Weights of a small transformer language model.
Size: 26 layers, 2 heads of 64, vocabulary 2048.
Architecture: RMSNorm before each block, rotary positions, no biases in attention or MLP, untied embeddings, normalized queries and keys, some layers without attention, local attention windows, shifted keys, gated attention, a norm on each head, value embeddings, an embedding shortcut, skips across layers, capped logits.
Each number is 50 + 12 x the weight over its row's rms, rounded and kept within 0 to 99. Layers, rows and columns count from 0. The size before them is the row's rms in percent of the matrix's.

# up: layer 16 MLP up, 512x128, rms 0.186, rows 479-505, columns 0-127
# down: layer 16 MLP down (transposed), 512x128, rms 0.171, rows 479-505, columns 0-127
up479 109:29 48 57 56 58 58 49 60 63 50 50 49 63 62 69 66 64 48 29 46 36 54 50 29 58 69 61 35 48 37 52 63 48 71 56 72 34 59 32 73 60 64 53 47 38 43 66 49 48 30 51 55 34 54 53 30 48 28 63 44 44 55 53 45 31 36 40 66 39 40 40 64 60 46 49 48 49 53 39 62 42 66 52 45 46 53 33 44 55 41 34 55 47 65 42 62 36 57 39 64 59 44 44 60 58 50 54 68 39 58 41 74 48 74 54 44 72 48 60 49 37 59 42 20 51 65 39 83
down479 117:40 45 45 57 43 34 45 52 61 43 46 17 52 44 29 44 46 47 52 49 49 65 55 56 20 51 46 51 59 50 48 67 45 53 54 63 51 42 62 44 67 64 30 54 40 47 30 54 52 62 65 45 50 27 45 45 70 47 48 41 60 44 43 59 47 60 47 84 48 44 33 49 54 46 19 71 56 54 57 58 40 50 42 45 29 40 40 32 36 65 49 48 31 56 28 58 39 47 36 31 61 42 61 65 36 33 36 73 49 71 47 66 54 27 76 52 46 40 60 43 36 56 49 45 43 48 50 39
up480 130:51 26 46 34 68 71 45 56 63 46 56 50 50 41 55 41 63 80 33 46 63 41 35 38 59 50 45 50 57 73 51 52 41 54 49 59 56 54 56 75 66 73 58 64 45 53 45 73 45 60 60 52 43 60 64 60 42 54 45 64 60 58 32 40 65 56 43 62 37 50 32 48 54 43 34 72 31 85 50 55 46 53 42 41 63 49 46 49 38 35 54 40 36 37 43 67 45 47 38 63 35 38 58 46 33 63 74 53 56 51 44 38 59 53 35 36 43 25 38 29 56 55 48 43 43 57 66 36
down480 127:67 33 52 63 57 58 31 55 51 39 43 46 58 44 38 69 47 65 38 69 51 55 40 69 48 60 22 62 41 29 46 37 53 47 58 56 52 40 20 46 47 39 51 54 42 54 65 54 61 28 39 53 52 57 43 27 53 64 53 49 44 58 39 47 42 65 28 63 54 48 40 39 41 39 46 38 50 45 59 57 47 58 32 66 39 69 37 63 42 73 58 45 48 31 60 48 47 57 41 56 37 33 44 47 70 37 44 29 32 50 19 28 52 52 66 49 37 51 70 50 50 47 36 57 63 25 34 56
up481 105:38 48 69 43 46 67 46 46 63 51 44 43 55 49 57 30 62 49 65 42 43 23 69 59 54 41 60 32 55 50 56 65 45 48 71 47 46 63 34 64 63 61 55 33 54 43 51 33 51 53 44 55 59 44 64 33 47 41 44 18 40 30 76 37 53 52 51 45 63 53 61 51 54 57 43 64 40 58 52 47 55 69 50 60 64 45 50 39 52 35 44 45 20 53 51 56 45 58 73 47 57 68 26 79 33 52 45 43 49 40 54 63 55 60 51 47 55 39 43 21 36 81 61 39 65 59 51 61
down481 107:54 49 50 31 63 54 69 46 58 47 62 48 50 48 37 53 53 55 35 58 51 39 64 58 37 72 61 45 49 46 41 34 44 57 68 50 47 67 60 37 30 51 49 40 27 42 41 50 33 41 36 48 60 63 74 64 52 74 56 38 50 40 56 54 62 62 49 48 52 59 53 45 59 57 61 43 59 57 51 31 47 48 09 32 31 49 45 27 51 46 29 54 68 61 64 53 63 43 66 35 62 60 63 63 32 59 29 33 58 32 62 61 59 55 57 58 40 52 58 67 67 62 46 60 63 31 50 27
up482 092:53 65 65 36 66 39 46 56 38 33 59 29 57 59 64 55 51 43 37 45 49 40 82 57 53 55 75 52 52 50 43 59 47 58 61 64 45 57 52 38 71 56 48 62 40 61 58 51 37 59 56 37 58 38 58 07 56 17 58 55 45 54 36 48 67 35 43 62 45 44 60 42 50 49 45 52 42 42 56 39 34 56 59 48 49 29 62 48 33 43 65 58 41 45 55 48 48 34 54 56 45 39 65 59 54 43 49 51 68 88 55 34 50 45 20 56 44 55 50 46 43 54 41 50 78 54 58 69
down482 099:48 44 44 66 34 51 55 58 53 57 45 49 37 57 53 43 54 76 66 39 47 48 56 54 50 43 58 55 53 64 27 47 43 34 57 61 58 74 49 57 70 30 49 33 41 48 45 44 46 49 50 57 53 49 41 48 43 37 48 66 20 44 59 00 51 26 64 48 28 50 49 41 53 57 57 61 56 50 53 56 50 60 59 46 42 32 35 54 66 42 48 48 51 63 59 36 73 53 31 44 58 25 43 37 65 62 52 37 57 58 55 50 32 53 51 48 46 61 56 45 50 35 51 65 37 31 82 63
up483 108:52 36 38 27 26 55 49 66 44 58 33 49 57 57 49 39 56 40 61 59 64 52 58 39 76 68 45 36 46 54 53 61 53 51 55 52 41 32 53 44 51 39 47 39 57 62 52 44 38 37 32 44 53 44 59 37 33 53 36 45 34 41 46 66 68 34 50 51 11 43 53 55 45 54 56 43 50 65 75 52 29 68 54 45 56 65 52 47 51 45 45 58 69 39 44 53 39 47 64 64 55 45 62 46 23 45 44 38 52 58 93 62 35 56 50 49 35 38 43 54 61 48 51 61 78 70 49 60
down483 112:24 42 50 26 22 50 19 75 35 53 67 57 51 57 37 38 42 60 58 44 48 63 40 58 48 48 28 46 59 60 61 61 61 53 71 40 41 54 57 43 55 31 32 39 62 57 60 42 54 53 43 59 53 51 47 42 47 70 56 47 54 40 54 91 48 58 34 51 42 45 41 55 42 50 34 56 66 49 40 50 38 39 33 53 41 58 43 54 68 49 58 58 56 71 54 48 35 50 43 55 56 54 49 48 53 43 34 47 19 19 49 47 31 37 37 58 50 56 45 69 46 45 38 52 25 35 50 51
up484 100:46 50 57 45 47 45 68 36 50 53 32 45 68 51 47 36 50 44 57 34 28 39 52 49 54 54 51 35 58 72 48 56 74 70 46 53 40 55 54 44 45 62 57 63 51 48 43 36 55 50 63 61 68 37 78 41 46 27 58 25 68 50 49 37 61 27 57 73 57 62 46 52 38 39 50 21 49 46 40 65 21 78 45 44 65 28 50 64 50 67 71 44 30 45 49 65 34 57 44 56 65 53 65 35 47 41 48 46 55 56 61 48 45 38 49 71 60 61 53 50 48 56 52 48 52 64 48 73
down484 102:62 37 77 38 36 31 54 52 63 44 67 68 54 54 48 46 48 36 39 45 26 65 62 44 55 24 57 54 44 55 62 53 37 36 34 46 47 74 46 41 50 37 46 67 54 67 91 38 46 40 53 52 41 55 59 42 55 45 60 43 61 31 38 35 62 49 50 49 51 54 48 65 49 39 53 48 27 48 47 33 53 34 51 49 54 52 48 65 57 26 66 66 64 62 67 54 47 62 27 42 37 75 51 60 57 28 43 59 33 54 30 61 60 58 54 44 42 42 49 59 57 36 25 50 42 49 51 56
up485 051:49 44 56 60 51 57 58 58 41 47 38 66 56 55 54 39 65 68 36 54 53 39 45 41 67 70 63 41 55 46 71 43 63 68 49 57 53 33 54 63 55 60 38 65 63 44 52 31 42 31 46 29 51 50 53 32 42 35 67 55 30 39 47 57 52 55 33 51 31 39 44 54 48 37 40 53 24 71 61 37 25 56 57 41 52 28 50 47 22 51 63 34 38 44 38 54 40 27 50 72 46 49 40 76 50 34 42 57 42 57 72 63 59 42 38 39 57 50 57 56 59 63 38 35 70 64 41 36
down485 044:61 44 54 48 48 44 53 55 57 45 53 48 37 55 57 76 39 51 54 64 48 48 51 65 52 30 57 56 53 37 43 46 64 46 47 44 72 31 60 52 67 33 56 45 48 64 48 29 27 66 48 32 39 36 61 55 56 31 40 54 35 36 52 46 40 45 56 58 60 30 58 35 65 68 41 23 50 49 63 67 58 56 46 48 42 46 27 51 63 54 23 51 88 55 56 26 51 59 38 29 29 51 52 37 50 46 41 43 43 51 60 35 50 57 38 51 65 42 35 46 27 61 39 72 67 42 59 63
up486 103:41 43 45 19 59 56 47 79 63 63 49 48 57 40 54 48 48 77 41 57 67 16 45 52 50 61 35 54 50 51 47 53 39 46 59 64 44 31 69 37 51 45 32 51 70 56 23 49 36 59 37 52 58 45 45 47 66 43 57 42 54 52 43 55 57 47 44 54 44 55 52 46 30 45 31 29 54 57 46 30 38 69 65 36 43 32 72 28 59 66 56 58 26 36 41 61 46 58 42 62 51 60 35 51 37 35 43 42 44 69 62 61 55 32 52 33 51 47 63 46 52 39 52 45 53 71 53 69
down486 110:38 54 59 47 62 41 39 54 51 46 70 61 47 46 39 62 26 39 57 56 66 51 53 65 42 61 49 45 57 53 41 35 50 53 45 37 48 52 52 78 54 20 46 22 55 85 59 72 54 55 42 58 53 47 28 56 51 57 32 47 54 53 48 39 49 49 85 51 46 72 61 59 59 54 49 40 36 51 45 66 40 45 47 24 37 39 51 29 50 53 38 47 54 56 65 47 51 76 45 33 63 64 50 65 31 52 57 51 37 48 46 74 50 48 71 33 55 30 48 68 42 48 47 55 41 67 58 44
up487 037:45 39 52 33 70 77 59 64 46 45 40 56 66 45 65 30 68 68 48 43 69 54 52 36 66 66 43 44 45 59 74 45 41 54 48 53 40 50 57 65 48 46 43 68 63 48 39 37 51 40 53 49 51 56 69 29 57 38 74 40 41 34 39 43 52 41 27 40 32 68 36 54 48 59 49 28 35 47 49 60 41 58 53 44 58 45 77 42 38 61 66 48 32 36 33 57 26 28 43 61 41 39 46 63 51 50 38 60 61 75 63 51 61 42 40 40 51 34 64 47 59 54 49 51 60 51 31 49
down487 026:58 40 49 60 54 30 62 46 61 65 28 43 53 30 47 52 40 33 27 79 40 30 46 35 63 68 31 67 49 40 37 64 48 57 51 49 62 72 54 46 45 22 59 38 63 50 48 47 49 41 52 70 46 68 44 43 54 44 50 43 64 64 44 52 49 56 45 75 43 52 67 44 41 66 52 51 68 36 51 52 48 44 56 25 60 64 53 48 34 52 56 63 35 58 65 66 61 50 49 54 58 26 17 69 58 54 33 48 51 43 38 57 49 45 46 48 63 31 47 55 43 43 44 46 57 36 72 63
up488 135:61 60 58 40 41 66 52 55 64 43 39 35 61 47 50 35 60 51 59 47 41 49 61 72 50 51 64 55 55 45 64 76 30 44 44 41 37 54 54 44 48 38 49 48 50 51 48 25 34 54 36 29 66 59 68 33 55 51 65 35 54 42 41 72 36 50 37 64 41 50 51 46 33 29 19 57 56 57 56 41 60 66 75 54 57 39 70 47 36 39 48 48 61 51 51 47 53 53 41 63 58 52 52 69 39 54 59 46 52 56 57 43 62 16 45 26 46 26 63 61 69 40 54 62 59 51 20 40
down488 128:43 34 52 63 42 68 43 47 55 39 42 33 48 41 52 59 61 25 54 59 54 42 57 61 43 39 49 39 78 49 69 35 41 56 65 50 47 46 56 15 85 47 55 31 48 64 34 50 42 62 74 41 47 57 48 60 64 50 66 38 69 45 42 51 52 68 70 54 37 52 27 62 48 58 38 33 68 60 42 68 58 42 38 50 66 57 36 57 57 33 60 66 71 71 57 49 48 55 19 69 38 60 47 56 49 47 47 55 51 49 40 46 50 36 66 43 42 57 51 42 52 41 45 48 54 33 42 58
up489 109:55 20 64 58 61 58 46 60 55 41 33 43 44 45 41 56 51 42 46 23 57 48 69 21 37 47 72 50 43 42 45 59 51 45 38 70 44 58 48 65 34 35 40 51 64 32 47 50 49 55 50 41 66 44 60 25 43 58 44 54 43 65 29 41 69 37 43 36 52 74 49 26 48 41 38 27 46 65 53 26 50 47 50 57 55 62 54 52 38 60 61 55 45 51 48 44 38 64 47 48 66 29 63 43 65 44 61 66 40 80 51 37 34 35 50 56 45 39 62 47 65 58 38 58 70 33 50 55
down489 115:53 42 60 34 40 62 58 66 66 69 60 31 62 67 57 53 55 53 51 44 49 50 53 41 36 48 64 70 68 55 35 53 57 33 74 24 54 51 49 50 34 46 45 57 30 42 46 64 46 61 42 71 39 56 46 79 61 48 57 73 32 47 45 61 36 36 46 44 50 43 65 19 66 48 52 53 70 54 69 72 34 56 47 68 48 61 36 38 48 80 58 49 55 54 48 63 59 46 45 55 52 63 36 64 48 27 54 64 51 66 46 65 66 42 49 50 38 51 51 36 50 38 42 62 59 49 51 66
up490 120:40 52 54 48 37 83 73 56 55 38 44 42 52 64 47 41 48 49 62 62 51 57 62 45 63 65 50 47 68 62 56 64 71 32 42 68 46 68 51 64 45 44 35 51 68 47 54 24 45 27 15 60 57 60 60 38 69 36 57 38 32 21 50 52 48 48 45 52 31 57 64 53 63 32 38 40 56 62 63 62 46 46 42 57 45 44 78 58 61 35 44 41 42 46 37 60 60 41 66 69 34 44 57 50 61 39 54 67 27 60 53 55 68 51 42 45 51 41 59 56 48 56 46 38 56 41 48 49
down490 120:61 51 58 61 55 56 31 63 28 42 41 70 45 48 54 27 42 16 80 57 49 51 47 61 37 53 25 30 47 50 36 45 48 40 48 44 59 56 50 65 54 63 44 51 60 47 53 67 56 48 47 62 50 73 40 60 52 53 56 79 42 49 52 39 44 64 71 38 46 57 60 71 54 29 29 39 44 51 29 57 41 54 32 43 40 45 62 54 64 49 50 46 73 40 51 32 47 63 68 51 36 56 49 39 27 49 57 51 55 41 26 56 57 49 44 66 59 43 53 51 33 56 46 46 43 78 47 33
up491 107:39 50 68 33 67 60 58 47 25 49 42 55 77 64 58 46 54 54 20 37 69 61 56 35 47 50 40 44 47 41 51 63 50 35 62 41 51 39 64 54 46 73 56 51 46 59 30 34 47 35 58 51 52 54 49 53 56 18 48 34 27 21 36 54 44 53 54 48 46 40 44 69 68 57 40 32 51 55 41 41 39 57 51 57 52 52 68 24 65 58 59 42 68 38 51 43 51 16 55 45 36 52 56 51 44 44 51 66 42 50 54 63 43 59 27 42 65 41 52 39 69 48 45 46 49 60 31 53
down491 107:44 37 37 63 44 41 56 66 70 40 56 59 64 44 51 48 25 40 61 63 57 44 70 44 33 39 44 41 34 48 24 39 28 53 50 46 45 53 28 70 50 56 46 42 45 48 45 47 57 24 67 47 52 63 47 43 73 73 60 42 61 53 49 45 59 55 34 68 40 51 43 42 38 23 53 58 50 58 58 36 48 44 46 79 41 19 54 60 61 54 50 53 60 48 44 67 63 37 60 67 53 44 46 67 58 52 32 45 51 60 68 57 70 40 56 64 47 68 38 50 34 51 43 63 35 29 45 38
up492 116:23 43 47 67 53 59 40 44 62 48 38 58 53 32 51 54 61 67 28 52 53 52 68 63 62 45 65 28 55 39 67 33 50 56 42 68 30 46 44 46 53 40 32 46 46 44 49 59 54 51 17 43 62 40 48 39 70 50 49 50 41 65 38 67 42 47 51 32 43 45 56 55 37 37 65 43 40 70 64 49 33 45 46 11 81 39 42 62 31 52 42 40 72 53 40 48 48 55 47 46 63 54 36 62 42 33 56 64 42 66 41 66 50 45 59 43 60 49 68 56 42 64 41 46 63 49 42 37
down492 115:54 53 42 30 53 35 30 59 55 65 55 53 80 45 41 54 53 62 49 54 50 44 46 69 63 21 61 62 55 71 42 47 43 46 44 49 53 34 56 39 37 55 66 63 42 42 27 52 51 30 50 42 22 46 50 49 57 63 63 45 59 65 75 52 62 76 55 42 48 51 39 36 71 21 48 30 64 38 57 47 58 42 59 48 47 64 53 56 60 63 58 52 57 31 63 58 36 48 45 58 50 64 33 61 49 51 64 46 70 38 47 45 41 49 46 40 58 48 81 31 77 50 50 37 54 51 48 64
up493 102:44 50 47 47 69 62 54 52 33 62 64 66 64 57 55 14 69 51 50 38 55 30 61 34 51 78 46 63 40 57 43 54 49 39 40 58 66 58 44 47 44 54 47 52 55 28 63 47 12 60 48 13 47 49 53 49 21 34 55 64 49 63 55 45 51 42 33 57 65 49 52 61 36 57 30 51 60 34 64 47 43 80 48 53 47 52 57 62 55 60 55 38 44 43 50 41 37 31 48 42 44 53 51 57 25 37 54 49 52 59 45 34 59 48 47 47 51 43 57 26 43 66 50 54 53 72 46 60
down493 113:70 52 50 49 40 68 50 34 27 51 58 54 58 57 44 56 51 59 55 46 53 51 36 75 35 55 42 48 48 28 35 37 27 53 32 38 62 46 58 57 58 18 30 28 39 52 50 47 52 41 31 38 29 53 45 45 64 52 32 60 39 67 64 53 52 54 51 49 51 35 41 60 28 50 35 46 59 29 66 56 47 62 41 49 38 63 37 42 57 61 28 41 37 60 56 49 57 59 64 46 67 52 51 35 49 56 56 55 46 54 18 38 25 33 62 23 50 33 67 52 37 52 57 48 52 54 44 39
up494 110:46 61 38 31 29 55 52 44 38 55 38 39 63 55 55 47 44 39 58 51 78 56 64 43 72 59 56 38 62 37 44 67 46 53 63 58 50 18 57 54 48 76 53 60 56 35 50 36 34 23 54 42 70 47 75 56 47 26 52 43 39 48 44 50 43 48 46 59 69 50 44 42 53 08 41 22 50 58 33 51 48 49 47 52 38 52 68 39 46 47 47 37 62 55 59 61 42 33 54 65 28 61 51 46 37 48 51 45 50 58 46 67 50 63 47 31 63 36 62 41 53 67 42 32 44 47 48 47
down494 112:57 56 67 71 33 62 50 57 30 53 48 58 57 60 48 44 46 44 51 52 39 63 64 50 44 35 52 45 57 56 26 57 28 48 40 46 44 61 54 52 59 32 50 41 57 48 45 66 71 55 75 53 43 39 63 45 33 67 41 50 55 51 36 61 72 43 37 48 45 29 62 38 84 49 42 47 49 29 62 44 67 58 37 49 49 31 17 41 50 34 31 62 25 50 61 65 54 49 60 44 49 42 47 53 77 62 50 44 48 58 43 65 72 34 48 44 51 37 60 60 48 32 59 41 36 39 30 47
up495 086:63 59 68 49 66 47 42 42 56 48 65 34 32 53 73 28 45 53 32 39 53 43 49 54 52 40 48 37 68 55 42 50 51 49 72 62 65 64 51 52 45 59 53 45 47 40 50 33 49 61 72 45 34 52 62 35 52 50 73 44 43 40 32 47 38 16 32 33 50 63 63 47 45 47 50 41 62 56 65 41 58 53 45 21 62 42 48 58 35 57 68 41 59 55 61 60 51 54 46 42 31 74 58 69 61 34 57 78 65 31 71 47 27 59 43 58 50 50 57 46 59 62 57 46 52 47 26 43
down495 097:59 44 45 55 35 46 52 41 50 36 60 64 45 47 42 36 59 35 54 63 73 48 52 61 45 71 44 50 49 48 78 65 58 34 40 50 54 52 48 56 21 65 35 51 63 63 51 52 51 40 44 46 56 46 51 38 45 62 55 30 36 33 47 47 41 69 70 50 41 39 46 52 76 46 47 48 24 52 26 68 42 46 54 64 45 33 56 33 66 64 31 28 60 42 57 43 59 42 49 38 47 28 55 51 42 61 57 51 35 41 49 55 66 59 89 67 57 39 52 48 39 49 32 33 55 66 59 35
up496 124:52 52 52 49 36 42 47 64 45 49 45 36 36 51 51 48 60 43 45 43 51 36 66 35 56 80 53 51 49 66 87 48 57 74 62 54 48 25 64 78 55 32 43 69 44 44 35 63 49 46 36 44 69 47 49 33 74 57 54 35 53 43 53 66 18 50 51 49 56 52 37 43 42 35 37 48 59 47 34 65 44 59 61 47 54 50 45 41 51 38 69 37 29 47 44 46 47 67 34 49 37 54 43 57 48 30 59 54 61 53 45 51 40 26 42 51 53 56 43 38 80 69 56 59 66 68 57 59
down496 119:30 58 52 38 59 46 47 62 57 50 55 43 43 43 52 61 52 48 39 63 51 65 63 53 46 58 53 66 58 58 51 49 51 59 63 45 65 55 45 56 46 70 52 53 37 70 43 36 29 42 52 49 59 57 22 77 47 45 28 65 52 56 49 57 51 71 77 64 54 53 39 59 51 66 21 58 40 48 50 37 58 49 37 63 70 45 50 30 48 39 35 63 44 52 72 70 57 34 52 38 31 33 31 55 79 56 45 54 61 41 50 72 51 72 51 48 36 40 43 56 47 19 52 40 41 46 59 69
up497 048:59 36 71 34 65 66 79 71 37 55 58 54 63 63 60 49 68 65 37 46 46 34 50 32 70 52 60 23 56 62 65 48 54 50 55 56 48 36 62 39 51 56 49 54 46 51 44 47 47 37 57 57 43 40 49 43 39 37 61 48 34 19 56 55 47 41 22 55 51 59 48 49 45 33 33 29 24 47 54 58 55 70 58 44 63 56 44 40 35 65 63 28 46 43 38 64 34 45 44 62 48 55 39 62 41 23 60 56 36 49 64 55 51 50 46 20 51 35 59 31 47 58 41 44 65 48 45 47
down497 034:48 53 57 53 48 49 57 51 46 55 62 31 46 29 41 63 47 38 40 41 53 62 51 71 54 76 50 61 42 37 52 37 66 53 60 36 71 72 39 59 36 46 62 47 40 37 41 44 69 41 37 63 49 49 41 39 36 34 35 21 82 56 48 59 48 65 39 54 44 33 43 56 75 60 59 58 48 58 50 45 46 38 59 45 29 51 49 48 80 42 55 55 57 42 54 48 63 44 67 39 45 48 79 54 68 63 52 59 52 67 34 54 57 44 47 53 48 42 47 71 23 56 39 57 56 20 52 52
up498 039:52 50 70 47 53 67 50 68 47 44 50 58 52 60 82 31 73 74 44 49 64 38 49 59 67 69 53 45 52 48 57 50 55 48 66 64 42 55 67 49 26 47 38 71 64 53 34 46 42 43 30 28 56 35 51 36 61 39 51 42 35 34 50 59 45 40 53 28 39 68 37 54 49 38 32 44 44 47 63 47 46 56 59 34 59 56 62 54 42 41 52 30 41 47 45 62 23 40 43 56 25 56 46 55 37 37 66 63 41 56 57 71 54 40 38 29 61 39 55 32 70 50 54 40 59 61 38 54
down498 029:55 44 49 61 44 31 47 25 66 57 43 53 36 26 53 25 43 52 36 56 50 45 44 54 58 61 47 75 52 33 50 43 36 71 54 68 64 58 32 28 28 51 26 48 59 66 63 51 42 48 37 49 50 49 62 48 56 38 54 39 70 40 61 51 52 35 48 77 47 60 59 27 40 57 34 47 58 42 50 53 49 36 34 56 52 38 52 44 69 57 39 44 36 37 38 70 39 49 55 57 56 42 77 64 60 39 49 57 74 35 61 59 63 47 37 50 46 37 37 39 44 58 63 66 36 45 26 43
up499 105:53 59 63 34 49 49 43 43 32 44 61 30 65 59 74 59 51 50 27 58 62 56 44 44 66 47 47 31 66 36 47 51 66 37 82 47 56 49 52 74 18 65 56 48 57 54 30 44 47 13 55 23 63 33 56 57 51 43 45 64 41 42 28 62 47 51 41 47 60 37 34 49 51 35 55 34 49 51 54 64 37 41 66 54 37 46 48 45 33 72 60 40 47 28 45 58 39 40 31 45 44 71 39 63 46 36 57 50 44 49 50 51 40 60 61 49 53 49 68 40 65 47 52 49 43 47 45 39
down499 098:42 59 26 54 42 28 50 48 63 50 62 73 36 26 23 86 53 38 54 36 55 58 47 55 56 61 35 40 50 64 41 52 30 61 44 64 44 49 28 41 47 40 29 49 35 48 53 53 47 57 55 36 24 43 46 51 45 54 27 25 60 44 61 46 48 48 40 48 48 45 60 36 69 54 55 60 37 36 41 62 49 63 66 51 36 64 60 56 66 61 34 52 42 54 45 47 64 58 59 53 56 50 49 39 40 57 47 24 33 41 56 32 60 48 70 57 50 66 67 67 47 45 39 73 40 35 51 46
up500 134:46 64 56 52 43 49 36 39 56 67 45 42 40 51 43 31 54 76 53 35 68 61 57 69 78 67 49 40 35 44 65 60 57 47 39 57 35 41 72 53 56 58 57 52 48 48 46 33 58 25 40 27 62 58 58 55 39 17 56 61 45 59 57 53 41 38 44 56 18 52 26 41 49 35 39 36 38 76 55 59 41 77 55 46 38 53 52 59 38 53 47 39 36 48 31 66 45 59 51 74 47 49 58 63 31 45 56 70 62 56 45 46 38 56 50 52 47 40 43 60 49 64 42 59 50 53 58 57
down500 128:67 31 45 54 67 58 32 53 58 43 39 56 35 50 51 62 40 39 66 65 43 38 59 55 51 66 59 61 65 58 46 52 30 60 52 56 46 42 68 17 54 70 46 57 32 52 62 54 54 71 62 61 29 72 50 40 33 48 48 55 40 56 62 36 38 45 32 72 54 50 57 60 50 64 61 48 63 46 39 52 46 45 38 48 32 45 47 36 64 54 57 51 51 63 44 32 72 34 77 63 51 39 44 62 66 46 46 43 70 53 24 56 59 58 27 53 53 74 72 62 47 53 49 45 59 54 54 32
up501 123:60 21 70 48 45 67 54 49 36 45 51 42 43 70 53 39 50 48 46 75 47 26 64 63 52 44 49 46 64 60 62 51 63 47 60 51 29 64 35 71 45 63 55 61 45 49 49 50 53 35 35 55 55 42 48 41 66 63 71 51 30 40 40 38 32 33 56 57 46 59 23 46 61 45 52 37 54 37 54 38 40 53 57 45 69 34 57 31 54 57 50 24 50 49 35 63 55 28 49 52 59 46 52 44 42 67 48 58 39 37 37 71 57 54 58 39 81 48 52 23 63 50 45 33 51 56 42 27
down501 124:59 58 49 54 65 42 41 36 50 55 42 42 23 37 43 63 43 43 54 64 52 46 72 52 61 58 34 48 64 59 55 30 68 77 28 65 41 54 36 76 62 32 59 53 44 58 52 41 64 66 46 35 68 62 46 54 49 48 66 44 63 36 42 54 52 32 51 42 60 61 48 69 56 36 69 23 56 50 47 37 18 45 48 56 47 47 47 46 44 45 69 51 45 51 50 65 64 72 54 58 48 41 45 41 65 57 58 28 66 46 29 53 50 66 33 45 40 30 55 64 52 50 41 45 58 22 60 48
up502 115:52 68 53 54 54 49 42 51 39 56 47 52 53 75 47 59 57 52 50 33 63 33 46 34 69 60 51 27 49 40 42 45 42 39 57 36 41 42 63 67 39 58 46 62 80 49 41 56 45 53 40 58 65 24 67 36 50 30 50 39 58 44 68 62 47 53 50 67 46 64 14 55 54 40 42 55 47 72 48 41 51 39 60 63 48 50 63 47 46 52 79 53 33 53 61 65 32 35 39 82 52 79 50 30 37 40 48 41 44 44 52 44 56 45 36 47 39 41 53 34 68 40 71 53 61 54 48 46
down502 114:51 49 55 37 79 35 53 39 53 66 42 37 26 54 56 63 54 43 45 61 61 51 54 60 61 14 49 37 56 27 50 55 42 47 46 68 40 58 46 45 49 46 55 58 49 28 49 57 26 44 44 44 59 38 38 57 49 65 61 66 28 46 83 39 67 59 61 46 51 47 60 52 58 56 74 42 64 62 13 38 63 44 45 54 62 55 57 46 68 60 35 67 43 56 48 52 43 46 44 38 67 58 41 32 42 48 42 52 55 23 68 56 49 58 51 53 60 42 26 61 49 51 50 65 48 37 41 44
up503 050:55 54 54 45 63 85 47 59 37 42 46 43 58 62 56 32 73 61 40 34 59 31 50 54 60 51 56 40 60 57 75 56 53 47 66 55 31 57 57 49 35 58 37 48 55 27 47 54 45 32 37 43 59 47 47 31 59 46 50 46 46 37 47 53 46 42 43 31 36 56 32 49 47 43 29 43 39 67 71 44 33 52 58 35 42 60 62 36 33 67 59 37 43 55 31 76 26 42 63 67 48 62 54 69 42 64 55 59 38 63 72 52 56 59 57 41 59 52 64 36 64 57 41 54 77 45 33 46
down503 041:53 29 50 43 74 24 32 50 53 48 58 61 49 61 51 57 66 46 54 50 48 56 53 70 49 41 59 64 36 59 53 61 52 58 51 60 53 56 17 38 39 43 57 52 58 59 38 69 78 30 52 60 56 51 56 45 43 68 56 46 62 47 54 64 55 42 45 62 44 72 55 50 32 50 66 49 66 48 42 38 56 38 31 46 41 71 72 46 66 49 46 57 57 33 61 43 43 81 31 62 50 45 47 40 64 50 36 60 69 32 20 64 27 48 54 47 39 42 52 52 65 55 50 52 38 50 77 45
up504 123:47 53 47 51 51 69 55 59 60 44 52 50 42 44 51 51 45 42 45 33 43 45 41 42 71 50 49 42 50 44 37 43 54 46 47 54 47 56 60 73 54 52 51 43 38 58 64 42 49 47 54 44 41 31 40 47 48 31 58 55 28 17 53 47 56 56 33 27 63 42 57 51 48 51 47 30 57 41 84 23 57 53 51 47 71 57 55 33 42 29 57 49 55 50 58 45 64 41 53 42 30 57 51 67 31 29 78 58 46 52 50 50 77 21 35 44 64 40 79 57 56 37 62 51 73 75 46 39
down504 126:42 63 59 65 40 67 54 52 26 41 56 69 51 51 41 27 50 78 61 50 47 47 32 77 48 23 67 53 44 44 62 68 35 52 37 32 38 48 55 38 32 62 39 46 71 66 56 46 44 52 50 55 32 35 47 50 66 40 33 65 25 63 64 45 50 69 55 49 47 64 34 52 55 60 37 64 41 56 63 67 69 49 49 49 57 72 57 46 54 60 55 62 54 38 52 29 46 32 49 51 54 61 55 72 68 50 41 32 52 50 25 49 45 59 64 62 54 42 52 50 39 37 44 54 47 59 44 38
up505 121:62 40 38 48 41 48 52 52 52 51 60 29 69 61 51 54 60 66 46 44 47 57 40 68 56 42 75 41 37 52 55 44 29 71 52 68 35 61 54 75 64 61 50 51 57 23 31 43 35 40 54 24 42 54 62 58 61 47 46 55 38 46 53 66 66 36 36 49 49 47 64 46 47 63 49 42 54 73 55 48 49 45 49 35 53 60 49 51 57 55 44 53 26 26 52 81 39 45 66 43 42 39 39 59 45 34 45 77 59 68 46 59 76 41 49 34 41 38 46 44 68 63 23 38 61 47 47 52
down505 118:56 49 41 49 66 49 39 60 38 45 52 57 44 48 42 60 68 35 27 48 51 51 55 64 36 48 44 57 65 44 37 17 42 59 38 42 66 43 45 63 46 46 65 39 33 54 46 23 49 53 57 31 36 53 32 73 38 42 73 55 59 67 39 67 53 73 41 52 21 59 36 49 54 70 57 58 70 70 49 44 53 39 49 42 36 57 53 53 40 37 64 47 44 49 43 36 50 67 36 45 58 51 46 37 47 70 37 42 65 52 45 76 60 32 66 57 64 36 64 54 58 59 33 56 33 47 43 37